{"n_head": 2, "vocab_size": 4096, "activation": "silu", "bias": "none", "optimizer": "muon", "doc_mask": true, "dataset": "wikipedia_en"}
Each number is 500 + 40 x the weight over its row's rms, rounded and kept within 0 to 999. Layers, rows and columns count from 0. Numbers have three digits each. The size before them is the row's rms in percent of the matrix's.

# layer 3 MLP down (transposed), 384x96, rms 0.0256, rows 8-22, columns 0-95
010:555505498483525491574482510469463510489474526613535569502401485479450533499496536561479488507478510523544463503524460461453505487482544551469549467491632517495510516463499459471541521495468461487482557532492635476488562522560578484484539477547478496468500424477486551483492493489521485477
017:527492475481418487525499523496530524566438456532482443500481535528501468470546471500552484400455576522438453475469473596472469536598503510492496502506515551542512505467498538426519492475493497519537458529468537517505525439516446563545519488508548495406489515521493533452476421499592459541
031:469500539541467445563466469525517575513530449537493466429491489516521526498482454459557517437523566446453472528485516512514489569539522547527554540481541485575534542511465488441468447456529458574548511543591587502542455501501501559537527500540444571436468496506522500500493474554551466502
013:524550447520486484473591476527546450455552420494445526452544480411517570538462454448560557539572502486465533523509499557526547572476464481491483527433491445528493506471390536495537476441514478510498520491529480516513451491491549546549526474511506528502527464522541437510490478585525522487
014:523486520496502482568519516489512550522489478569465513455440508469470551498505486504523493462521522478490437515502497475485461558560534519480531502475619481566494526446452518433512470458476476544498526535567612497529530485520577563533554441573458533418503439492534489457483466559562493526
021:523444499436454562568481542443486516510457512513546553503436468517523500528531531554466526460459502580525428484435513525452469497544535536473526480551531601586469559484468511452486529475520514494477519549452607509496496484547502569509550433556503461487527450501472495511443499493527465536
194:488514499550492450508483526541453437480469488534452419412465488513520539555477512489486526479571462499576564435588534474536516538494538504448488485510429522547436522493596512513526469519563457483530498442450507509578524496516561507490487592470494522515474425455512524476506485537458551492
012:500461536448574456488529499457493542482428562618528521493435489527424468463550525508517475485445528488463463456485500534440483484491528467463544434495594538535528521461496487484492517510541481499500536528470620522493606469566520488499517487534489420453494491524545545481512479480532524485
026:514524488466510575485526512461525460529495472525482569516459450502441575554529537479555548551471551480525512461486518570451542531515469442425477495479519513568455551481452521435458477460566485477474519520493518512473449471547496602487519448504510503486533481603532442535437432475552512495
022:476482453475513507434550580514495519462458513584497517524449509540407528495551519523619476518482515508473507502493519580445467525516513446440485458457591507572474529500471535453499526522491499457506546541466563513526517450544450569561496448533516485483493474522519509428508452507559553476
013:467409518471502460502537534497510630426478533559537517465460446522501490491593510533519520475466522560460464497456504544466424520498527527462522454482537548593516569477475510458473523480523461516511539508500603533482502461553464551519539455562461463467466479449520543491487513494488517537
016:476432539443519473538537503485482563448491545534524503470452450514516441500564498497495504495515491547456440476438558532492420527485530539488560467517552543577505569482470482528490518501552440533464577488469620527491532478550521536545539450544456456457470436453522519510449547472517492518
012:502465592508497510535555464403568512525486515519487499517440511548489504490550521495519552494440560486484410456519521531447459507526476462457511478532500504564459590444495515475414433464553473511478507500529516513480468467524530584449554435516522503409470529559548460548478517486515526492
019:483471569524441478557503475456515571499499538445503466500498563571567451521509509509413495439454473520506423518497508407487421514509528509535529505576440541530480553473514477564432494529512515478474510495489518472495438535488549532438547435511445523516478494488492494559476576448429507509
052:510496538577449458561492466495526422432536493583507480513474511498517505466418470474554521512540480426525442532566468507532560541433417490509529542489484467535460486492505492555469469542539462499510472531531534509537444539518469454460546536451545572469467546500480467538511517551502515395
# layer 3 MLP up, 384x96, rms 0.0573, rows 9-22, columns 0-95
018:515524484476573482510523490500476544435531519453489526401545504466515510535446489503460472555546437491646569470551507470530525481471466526493480496526470483479484474533523438593514533475517514487496557484478483472512431558500495453440446471504440477546543499472510447577517566522463551493
031:547499482473518537468535484463446454467476522488523542570463555488470482520477525495475486530506470558597522465526499517481509482475446494393451471504525582449438444528546477520562559484487518425466455438398453467487499471520467430472435484463498420548532513472491506494473516445470532498
015:486502532517511504480476498477449533536452549461561477562443574628473458486511555538451452437443525541543504490524490471465488456539502523482538550519515610468528534517600516502488535546499523514498501517478506521502543482525472447477488495511460493442510548457478613515517524418488526539
014:504489465516537444451528422459505464416491482470569485554498565542525462475467497510508474511513497512593571456499502497500511475498450562477492480528438598479465532589582481553552546505511493440495452463431456524522463503512462449486464528433473467586481524489470497535517533468467480530
023:477546465533575463455526444487523481421519485508472476533534561467436497432430493443527445538523481466501513505529520490530547554534446580535549491449535429429503497532539474541508526485485471487507520461529405543596489522450471484494459581501474536541486479483506474551575487558506510509
203:405455505484504522435505486455512548441444510548488554517545534521484440491402558502470537551489484524494510545483493515566502522457468454520447485487493579500502504468481526535448574517456566497553447464502467551576494535496546579552495493493564508560514478465562507489472458453565541483
013:528509403523486511486506460498551448481520469411445473479608499430508512523457483532492513496546477480557551523496475506557539474537492544541448524525488470511492506533530503540525502487419529480523431416483438495538417468499490517541496557469539550546511491475437423546484560547474460557
032:489483465506541474501504489451474540468491513454494429503514555540484459445474489478455429442537471505496516503472494441529501468543485583536543510500538519447546465533557460548544569539422550537471472482520514523586572492474499427546466563502519499513493498439464553531555622534471470502
024:529529473486505534532489429427518486451538471413457479451548522470543445499436490496436481474511463439597545500519491472514529451548449551564504525531472506479542481535581450523533499561504512531496452468531469528525479520508505490515520539524488515489488517438452473618463607523486467539
015:531559447488527526491508415497540418476488439456466483534563577408505532492382521483494449528518482464582547531553476529498600498528467489531460554490564457431488497499553474547498535539478509461515466473475405504538473487495523482477475536508537499522524512493483449544496477506528481532
017:516570459533520561462492414505549414468486465474483513573534570442474534501398528490517508506480480468544524526558446523494604511525470516517502523481529438442476463510552512490497496489457505451543458461488409506538450470500494485471486553510525536499526508508467460542534389548482492540
015:522495400506559468492489484533462531425480444472515467488535517486534512468439494509473450460563484480505607516467476474555541486494520555516489512484563510475513412521526450570584594491447539494504507497474494488546515512458491426543422535498522485577518457475490536487518531502518417538
020:509505481485576505473489465535468453420525424542547537560453458453472513455458529501565508549519518455420537476503533537511552529479524501468470480423579422446466439513527497466547500457489459515521546519521476526515512505453487488480422533538532509521482460545535496444527385496536438486
054:535457501438470547478452521541439505518488472460512543554507466487503471480576509545445520456465541568500523554507510552474426507494524461407463490499546575541517445450478461477536535449467509463509497459467467513443529484458471544580413481511429502525532510441532523456425518479569498533